{
  "head_dim": 32,
  "d_mlp": 1280,
  "positions": "rope",
  "attn_scale": 0.177,
  "bias": "none",
  "parallel_block": false,
  "init": "normal",
  "init_std_qkv": 0.0327,
  "init_std_up": 0.0327,
  "weight_decay": 0.085,
  "grad_clip": 2.0,
  "schedule": "wsd",
  "decay_fraction": 0.795,
  "batch_tokens": 262144
}
Each number is 500 + 25 x the weight over its row's rms, rounded and kept within 0 to 999. Layers, rows and columns count from 0. Numbers have three digits each. The size before them is the row's rms in percent of the matrix's.

# layer 6 MLP up, 1280x320, rms 0.143, rows 181-230, columns 64-127
104:525520447546489518503451521521548478522509527509496500502490501528516508508487508471520504490538516477489478513507474532550520499522529492513519491491530497527535489540469538526489499541516508
094:488531495497518526467461488456506501495522464522542530476496478514535490487505520507519505493527512499550486496507484510507488513452486525482484491563538495520469479540516492491538486512508485
097:528479484526509545497494479496448513521511501530484476549488525520504529508456541487464507508524537513496537512496481502483474512522483494543525525559571521529514531546495520510534442496519496
097:501479506472494484538522530516474482491493471528520504500526494478470519497424508505504480490536466513509529499517502472505499506539495514499490527500531475525506494463534517507540498500459513
094:486509509501437431449492488511519460489524528468490526482485497519506548519496514483499486489475492451493540501500479479483529463499543506481496525503510519465521505463544487500487526509443537
105:497536489454477505504544463498526504530466480527516478493456548532520508526474465482463492491495509489444474471498529492470512482487505505487518456507518503518475525497533501513476520492500515
107:498471530508470515492468509459509483529484481532505472496510529429555531507466519508493496493533490525466500460478519482512519521493443499497513521515489499495521499531501487504502482488509521
098:476445485508467476534488478508477535529554486480471532500498529520528485493527486502483504474512532507504523499515478509519488504475487512524488538462463494527499496551516466499524475521520463
098:500469472438470539480483439511479513455522485504505555462440461483512494456493488509487486518482506464487508476479539467467513493491483547492484487469531519466506461524504523542488477537468513
107:514420452477473512488525455508499521489493519465486530528511498513501507497469550515528498471496509501487504483506513525475527500490532449522505490470485513502550496505509503510483494496450500
104:434470463484501509452549492483500481527521491531481492498562518494499482503472501524529516501449507510503541485517485519496489509485488496554514473527500525475442511498528522484531528483510517
096:475514501526518448490482471505495499438518531531510519533460491473521512521504528488512455523520495454502492482469515525495487512488504523503484506469509491455521523542477502504514527515484517
106:487511453512531519454512540506505501496501492490509466524488512533542486496443519509447497487487490470553549476524482481497514552511492496510491490479473529504491510509491550466475561504512520
099:489460508467471514500466539500480474448503503513508496481532477510466489460490475492499516504535491487517485482501479518516534502487501519464459533513515482538513542522491455528485505510502512
109:545500528456510543502489520513536479518488490489546500472514535497522485467520517554544480480464491537483516546545479518460528502512501505485520498523483499474495507527460502500527474483491497
094:473501529474501513555486503508487471499473524457511538518499515469508502444477459497502512522497509514540540505474517532443507482490541511466492538489483496508508546506507499525516508481495489
095:497515486486492541525507510503511503513551503491453486568498490500488499484505523499515491513505525472477451519480452513498519513543503533459479508475506496546476482495521552540538477471515473
113:501504504491536472507496523472498476515486488484520460542505487502528528478501526482498480541498479481526494530459498495519482456550474478534464482498497533494512489493508545496490496509508507
107:517488502509499511499516511461509511502508481509542491482549487470451520503466507499539490486474530529496470486481482492506521492513523532501525498496474530486493515498509467459492516514487473
096:528511500520489516476498551480544481543540462509506458481530491556526487470525479485494488507514503482479505538533484505448522525514514508535498459514502487502510471534486454489511515508498554
096:471512486529516524499485526483535489467475493489501549549476525538484539482474531497528514470497516477543539537485526514507535503483517484480463495503492448507516493505541541531438473482539486
093:482541481529425505502491545498480531470518506472493482476497515498466474464481445501522514505496494533488500523488553515471489518493497513466487533463503524507524468511504494477487492523504517
100:472505480530474480489459559507507489506493524502517472481496462482504483517505538481525552478456505477507503482457462526500554501504528531480467537461476511487534502537515483521523500503516484
099:470470531499515484480523473527535514524532463471558504470466525492481432515479473524486508490540497494530456497494449534489460544498488532497475520480513484490475514453489489523499513471462542
101:515438509525476505490496528457502483528545445509478486492467512484519493502514496469524535447496531514501506514495482479508532464494507509468484505487575560513500509493504492475491493509489513
097:514465487484461526499528521515507481479487516505479505504519513461505507506495545530480471479520499471485486519468465497459481532491520487496519473486526487579550472514480506501525505518456485
103:506517510497525528483514507465545528525495473527501501496422521503518506512508494494550479530492478515470587496469514487519542506483509570480509507539430489479505495509527516513450474518469504
102:493510524470493472528476503513506474521476545496510487505502516499496498499505544467526567538484563501494461500486567494503534519502482511501503509492507531457513480480490486516495521506523455
095:490467527509479502492454520515531535506501509471478545539469544488502506513490508502510551523421524497480442469476507489483474474553504514532483481506502508488499499457523508526502502494483530
108:534550476511469497514505511506523492467537541526471504566510496490522490450470488473508483438511480486489484484531539546528501472502461475508506555506487464493550511529439447483508539523421519
097:550491525494460461495492428505484515504503532477509528529553469514474470470468451511457489477459499469477513481516503522486472534467480529527531543507513533515492439470507470470480503508570507
101:478477504438490492486505561486483481501507493516430486480499491487522494509487516495533532487498534474486464530490547558477522478491489494504492511499475489494488523508535501476530485521517559
117:502465444515500512524480524517465491529516443524466503488510520436490461514477486505530484564537541485462500493487478535487476530514489489480491451529503503501493506512536492516488510502512510
093:565537511539510526497524522474515505519570476525508500472470473449526466462471475440479520535474500513495518518508502457533519514521538520462483528474500480474526506520507439524444493474495530
098:454507511525487504490521501490516499522533491507509526536506526449510502464511467515540486516529492461520508474471484510501483519510482483505488481506485507531526511504481478487484544458465482
103:493471507474459538504557455479503475488500470478510501507525496490536458514500509502525488469519530500519513515512493507497468482471483480499453484474516509522501525506457498531427490471520496
100:515545483483514502515540496500466497510485472492537465477526480518474523522463520481489473489462529465503528485443502441490479490538524511477536521488498524493507509533503525476478454515477515
100:503479515481475506527479518468475478537546563512498552489523509493508457471527514512489545474488537493496426511508461447529447509463500511504526527511559501442527496463490492488497499508523525
105:473482454507473501500487482511474488514516457500523514514525485497520486473474493528502523519528532518540526509475499462492553466439504494474510493538487517507472494538530495559455513509482495
101:524524502508469523523474498487530491471496483507439485449495534524503479474495506516494520493474548493497532493487488491498490496495496458478476482512485547540499534481518484467514501527490476
102:458537513474487501503516524487519508503531525501504499464473503487456485523476494529540530520480526489464503496532543497524535511498487483480543513446507527520540518508512466527470502496459481
098:538514485495484521527472494482528516491478491466516518459520518499504531502456526487494509495486524527549502517483475514478444504527508484526481500520493493510491525502467433469481501523502524
103:505499510503528488506523532446488470520487463471519496492478537505501500557477452526525487535515515495486446501534492503486512504499542481521491508502482475488553547497477469497549529499465478
104:521474452456517520527517478491558434527497500499458500507501506483531489518510504491500550503566478458450494529510491463495490507526515510523463518487519511527529505450467500499526485472503478
097:504469471519459537545473483550521497546475522477488569478506482512523491462497498465523511495512487493512498527528500484504470494490479478491463542476509477471533532482500454469472536529484486
099:494480494509469473444448470503499467493477498505513570540513503531476499474505504487491499477537496464533480508489440452495492500531483518496506471507552503520532493486502514525496460500504495
093:518523457525488534544523447496497505494474528498438534520484482485487480458488501513495508479498472508489549542506479468490470520486511515478487522510466517492469489516502464478483506506500473
105:484556518485474525522489492499489474511514483519478497504505505495514493483472476484523533477461501478487495532478525511484480499542522470505487452470494487453497491469545486491505515490478498
098:486505466513526515520451485476445521485490462520492500480532534524514477479489489525522489511504528479477469472494500529524477497495485482506510467502502500456485533515560487532485543523556465
113:506515463528520510484497525502533503465545554521516531525491501505539498515493507493514488504548493489496519498527518527477510529497477498499510488535543533499540537496468497512516485481469539
# layer 6 MLP down (transposed), 1280x320, rms 0.152, rows 181-230, columns 64-127
107:505442453531471530525492482500544470524518518512504499494531483496511437527478483535486531496505511504457504493485502480474515491524525510513488492519525516546522481497525506477499474529522516
096:536510519527504485523476495523465466537530465562492490513493508461500518512495498514521467467509487513479466468503530513530523556502482501521536535515510481529559513498540494486513521548517492
090:441516486482513508479511495475564504473483518439482548511529476471468487481524454516534511490531449442533469494505543506486534497494500498500484505483473495473471540502510466474498531526529501
101:529475486547477481536485513497469475501496498509494520515516520500463480508482531502524517489433471548511497510500575516484479506523492535500478566522497485558500494493529526525462514469504493
109:477481505489498493487488498480464488460503491478470569514479477500513507510531483516485463476493501504541501501479478475512529473504498512523502526497518556464481519402524557468542475514467501
088:528506513531544505522438520550507522447488485502532463457523489510510486498520475458493485494513497498494483519496468504500533515512487564510518504509473490490484465523523503510494479548469485
112:528535538525496505527482566498517502528539504485545489490527504535457496504516494507489505535490502504514488494506506484493519516473525513465499445497499538507485499462523500478514523519509469
100:479515484501524467493491530532516494471511472523554491513514505489509459498531474518548484519509498474515507527458528497491527509540504539510492522489487528492497483487517531497500488475512504
100:523501498530471453511526511467483511473448507478530516510482530479486478535520511457506503467464501496471474481499472467514513512478470444499477469540503525575495522475542522479502486461382464
100:490495493462508496491453508484495494432496546496513480512542497502480469545495473487474567508468541465505547533500484452587523515495500474469423501460508495458488512525502461482497538498538496
103:474488492493512503474448504486540531558462491485511500511481491506543487506502455538494498471475508495470528518508495483466545447519434517504537534521479539493536479507471499532530482510487557
101:499500484495486522519537533480489497505531505513525434507454524498509515465496506431501519498511522506509468529522540514470466542501464485502503511510485487509490464497517504489486491506412452
105:505518480494509456514561465509511550506501513516507492517480504507494472461496537510526497521506474475564512451498560506520453530510480508486513478538505493466493519517546510437516526484468466
107:482497513494478503521454477504446489512495542503522459478534507507494504448484494484479478518527488513543538450516544502456466475550495509501487505522552479503448486524471504494475515502565518
102:509478492477539471530484478490477518479494506530479485457506514513514509540508476496488491548461523555492458492518440549510487514482530492536501495516480473534534504539484478498497511509491494
096:524486479548527531462549506493496523518516500599512462480506516562476497527551510523462507502493512508479522518516487505510494532448496523547548481501504488473494461515481484474503514501469527
103:485492473448464480514498513577489476480484531524468487472461474517498525520495490510538514465485489508477520476485483508509481477518518479525470485538509467481503470459465514492458475487525486
108:458506474553538492497482529446496490482485482471526510517477475542540532484511523506485486526470506489527475520480482487566468518512497515510508514531550498530493532517499506490528488475466473
104:527546520488509480528511520495539487489523503496454436490485512524480504535480494491502509546516522506494479498487448490495500512477502502528478521552427480449493539519510493478528482506431522
092:500451497479506490481512517534493503513500496465447494501494503553502536474507536479506488532511529547507555465481477494504477516514504502503516561527487545508477513533536496545447472508487498
094:493502516517484479543489528507479544488562502536464500494486479472469497526522474476512526478479486563482452490494501491486487467534526488470504521513513507526495489486469483526515499551492499
091:515438500460517486502490478526494520489492484498470528451531459508526495485552527500459475493527508460521465485477477473505489551487499505581497492496458465513523505436538531495518505500438485
132:521496523490489501500504475478495501511495481463513505477521533495488515441504437475486476506521513522467507481515519484506458513498476493512502478540521499514463495468443500488482515479496514
095:458491505505508473518505488512490484456555497453526506483497487494508508509507495530458475495504495468451540533528479479529428502483470506485472445524491480494490455489503488584482548487510512
113:498493505507477485503543490511518499503446500514504543474503535457500529489520472479520512486519527481483490524446480471501544492476486548501467490490503514481458514498464513524506505470525485
093:469541490543505492528481449483500483494493473497519478486474481553514483537515482447549501501456559516509513472551463553509477492493491480473474527492508535518496544464500482476474491476477511
106:437469508469501481482468514520501482498487460487486486491457470550493517498517476540491574497511493507523536466511483526498489469501484510487532492489470494458472474479541500493481472522471502
102:511517459531539489557542479531485538524516543504494503466523531464479533467426503504521534540491512504494500492544501511515457507513472495495513518548516526500513490519519508469506559483483458
087:470513452451488527496531485453471505517530484479509504518530491520522481470480487469449530479494498527460459512492484552521499506530531483521501525505510470499495493510490477503519470519518484
109:513472508536528481507497519516524455534503541505489516481525475507471472474465485443490506515527542478491521483483495477538508496448461494454470493481512471489504482514508480476504497506518495
090:514525495477505501533509549459490465521525480524526508507502503537491500508490492507532541506523475496487479471498478463517549464521516524467511490495519525482552513470507513532513555522473482
098:527502543547492483535553511495481515489502489503536509538502519522497483467517502461462497555488434454522487502539497457519489481524502490505514476497504490485486479511464466532523533532474480
131:533444486536516470520490536512485493470517495499457464504474548474498471505481522500498457501510546463497486513523507498509509479488497482497426517464472450537486486536530485495454488455459518
094:467517498467498504540503467551502463483510477444489485510463475497468523533550522523537512517495481452489492523493481505451490465519491444464510453545491516511479485459483508499515501503518471
095:514490484523551493501484520507454482467482475484479532538500478497527443464490509493507465500546506496526504516515473466471472490528491504522473525518523493463488529471488520513503515471469457
099:541486497519532501499522510504531468461509477515492481479499490459524521500503522475504491502495517515486492504522487489493486492501503519502487516494554540527493487485466501520529467490509471
097:456457515436488477477475471517459446510489511519473446491570498520493537456507502521530481504538475504529518490526498527475503519462507489499503498462499512484500501476487508446497512505484534
095:546469479521511486505516497495525532453458459470537460507479511540543525493508478497495496476476476499507521505525498521462517504491493529502502503495476473489500481526549497463501441547477512
108:471511490517438513465489493503476504482490497532510488506536481496519473472509527522492466499480507492503496528473525524460477531472514498492538507533478492517497502524501496494518478524498462
101:498533526503521515466480488485482457505457530463520448516512510500523467506519491485576510452531466503504487472506543510533528450517490488493484513484481520527502487462504475494500531467469509
103:503490505528522450500536509483519462454527482546532482505494486468506496477478528466500547509489530498501511489470505507513472517522485504468481512509516507504533516505499480518510520487480492
098:444479474493491499520508498469517546480467489499461516493501525513486492515513490528498488507523537496477471484530484500496499507473472486537513502509515509559536550507475561524462494506511502
102:512517464476519535564543529502489504486493602467514525519493491494482486488500487464498534494502505481508489491507495495516539504551490478495482509488481477508489548501449520505500453495558470
113:481492536533535526500480521534481494511530494491471523512490508529484539515521552538462526519544476488488510476527509497514507491491519479490517506523540452480492502538522526544486515503516485
100:483476515508517510481489499475527534490500506544452514477503487543488517516496490503543512544498478466542491491510488482481453499530519485488471526492526508501545516502501509496553516537486474
102:500522516520516469489486511461533489527516488524500542516464502504478473510489496492478504458488456499498525520524493494492499470523472532578496498464504495532497497486499514488490488485569522
093:484495545479536473492470534506531484482517500470546518494499497528504488493490498481500483535487509519496462453479506541466496526498515440484481501499521495527480467490529542532469535491544503
100:497469498492480515521479541488528520484499470476475461503492524522502522565508524477526484470488524499496464495457490509482502515520449493496530520504531509537505510470499531508483541488444472
088:532453535488496524485491501517563483444522510502481508533451475465493517513474467529544518503505471492498480458482482495502528491489531512467487510533544533532483520455463517485506503547577502
106:497529432506531513505559508469500506453487490520498489450491505467522530478511496477492486497503505499513484492473507528530464469513459493467529560553509500516477487483495478510494508461452507